{
  "num_hidden_layers": 9,
  "num_attention_heads": 8,
  "num_key_value_heads": 8,
  "vocab_size": 2048,
  "parallel_block": false,
  "init_std_o": 0.00614,
  "weight_decay": 0.15
}
Each number is 500 + 40 x the weight over the matrix's rms, rounded and kept within 0 to 999. Layers, rows and columns count from 0. Numbers have three digits each.

# layer 3 MLP up, 1024x256, rms 0.0714, rows 564-574, columns 128-255
472500473526467531498486526496471476473545505549515504487565489468488496460483539530501529508495401473511549481454498471471532494520494512508461477491506437476528509472623486425526474553473518467480462521429420542543539476489484539496459542478497514526530466511495431516552487512529477542443588534578484480501477505502499508466511479508505502492459570499526555490440478498510472468567
433485492506519483513445522507467557476565498531602534464539498547474506498495506504435543513504506523535523456529490551454474526470484520479470473502580480502530595489468463483482498482525471476512531467564498469492453521517468550443470470486442522519496440453505534530447467469457525531525529504550458543525463437455492474532549512540512518553502448502512567419528491447435524465473
510458498502536549473499460473503513533441491470414481535466498528456510506521521543545452446460517555497479451478520526481500505493510477512427525530473599513499534480430468447563509528553591524458472474479463481481485471546546404486480457475527516512473498451545471456464498515545439486540515474560521533516527495457567482485559531506491499502465459492565493544537504478489504438469
524529476547527507399534475482496454525489612507481497439488470478521534507529524511475537552478488473504441505553493517466578571457494486500540491539456505461493489546518555467505533496467514519539538462495464540521513512494495479501442499469507524561470429469507495479490494499485499508513531482469518552522478506543463467511538521504533486467489502523558517482475470464430410493486
483471506475518529552455484478446526449464489507499499552465511472544523536549538543466466412436517464419558437486468459545503437486473523560491490555538444501519520516524475428528531483475547464571529474593471445533516505464448528493478390527526494555587529532557477527522464516474523522478483460517486612466458498530451489518474549485518482527544444489618532557489473530468506580443
486530550487482521505463508447532498533466456460469511542512547499456487456507450472465469527590431499569526516503476586473585492492549565523541457397500507575515489517503452458544511481464537481520445451546407516567444467510486491539457446486574425524573495466474502527540531453500525467459519452570505452547544454495531540540558542531455475537504526453428525505446493430496538531526
519470525553439455507550511481603520458441539473456481534531558444519524538518461547460584544474401511495442491555471580522527578516481484476477529513440504458425550493511507490515481527526436496458445547489519487453557442499544461525478448518436539536546466542490529544434507415501454504556520521546496475479557484462459525490480525526439496503517475519564562559475514568529481481514
479481453521535494484485499439549486532515525524497515535537505554537443483510477458464550501515546544441514531489521545568457531548472446536488421469478537495559591484503535488502527541515555503514481522507487464419486479476466466532467466509438549549421474573401528439602511474545449555502497534519512483573474545482443513512504474457558556501437448437434508489505463600448449511475
593486472429452507468445470523472525565544427520504528433561517517480451498502472516470442448484520516425514575498488542441455525529499495569525522513534472571469480524447503453441552505424501521572473489495477504498480494480499513459506452475414484489484513451466569478511518533498513510537572496539430535529541425511474479550495470473565533514473497425522437576500458466530498468493
432515438524429514448506475465531537574508582447478535547504468500511475460551543534401482542510608509480540468464422544493511471484506520495481485468446506485509527444476458581471437461447517418399430537481485546520478433557428490527531498431525550551521492481461510504430547472588584531524558482543571436465529482589502468446525546526521485545512506522489450455484548560490502477547
494496580494502525504533508576469531473423587497492496539505531526564536443493511496441470456530542505472494452471501498481515535480481431482488553544461527496475506521527509551495531510546521493482531550491499471475456507476488535445513485523500537502528482518559547456479552450483462469443387516475530441499468455498479489572529518565500569441591512493471458487468446520474486477505
# layer 3 MLP down (transposed), 1024x256, rms 0.0661, rows 564-574, columns 128-255
510444430520450417492450466541479518464523516489561556465487505485575483474528546512529519546528494519469510481535466557429483504492462427457514489536525547503481521475505461515525478495564537512537532525500558525454500518528530539514455539459567531495426533463521555453485479490517477493559499470499505529508547485471532510426507488440498543441533453523520499537526465427515453503518
465518464503503430494491480555498556510485496536559524462513445519593492540485511475481497480568490481507469495496417517598503537562522491497478475513447515437469488528461587594457537460521446563586481491485440454553488430546481513514442498575543519507522551541539497496378542536475475457487566459441529581518469476461456503445525571545495501464499456490488526436491485492508521574575
489490535400427479500473607524491501488498458567422540519410501394482512536521469496529454544492453509470532539626513540490582527524534449479484465523484488441428596486496559560516529545519502476509437540508534416534545498492428517436486442577468467617475489587484446527524430585497518489497482525556498455526527535525485530480471522544478464487491488532453518527499515542445517495547
512574568467496528468561471497413489437526514541488422468418508505504524513527496454495527469486486544530472503481455533504528522519526508536503514467460549489468504498530499487467543554560521438539469472534523547517497518580488505510587479521528471503529631451485443504406489482439508494543525572432495560514501483537566466497564465514457484444544489461540493489541507448507544518523
535483451578437481489461506532520577529525471525456513455539497511614534539485479488470465454511586548520472521470516472474527436462439563463531469581540474516503491516524484471512442477504495500479516468497475529458452526521614508474552506506504414475516524483515461529483501576521497579486500507539530496508523558445474507513460455474546479461507467470459460534424461513578482490481
477519475522539488451518464483475532469484521515497522505493504524453501576567458514446487468596559453532437569446492590436539519530530519453460508417512461480467479496507564467580465442478502500580436499489541552505540481500501526474446438509510513542613548496512510472503556508441540494524455425544464494513460521555554534552465540494433419591517514467532519565470508506492416559507
532493501468485447520417529490522614429430515486510483551506483556490503587480583551483535522511499457424436438511516527529528523512522511446493449464421513549497436571453507462512525533570466569525446618534485511447460455453472552504532538502484458525472414566488529528553462405540496562495471460508497511480496517494432542461415472470504521493483502489422523467462530493496502494494
464524550489478429488470452508446482561467519539522539485502482533497501435504525502587464487458544456424510475578491470518547495510431517472460545600487573482448503435485465472489445522515447489519509468512506526527527543548505523487491477438553472538525457502552468527518459524494518481491506414452494520445474521556505536487450491491452470505532600515498539532518615480441475502468
526445520436498524480521565533487546475517546516511453471534451460471461484509528478511503542479511476427583514521586514492503480488485430455519504454509493545520520515467468532452562528454511462480588553544583555601521532510494556501489533453517511516557531478531559491459460477516556507489455435439512513486582505500495533496495564513508491477533466489488525515563503561457462474441
546575494549451467533501449523543624497491516513502517525548489548483507583481575427521523538486496455509398438496484459435527540512489563493547535522514512501541512516517529484439506516554504547528426543473547528474550505538456561504448436454460573458485520488467551479515416426460463481481458396505469529503548435642469520563454526519506422518441530486506468528513459498545456504503
493523475551573477476531483486460489559529483515492511500461586472513462586432513484500571503497503542509502575547552447510496530489459529486527488515495442500435500480498514505466472471518478491445490527488455453503487535474535518518498456506507474507570488579516502419445426516511509476531455512457553523462513526501559472483469505514450467527425501477480492510492485506490519544437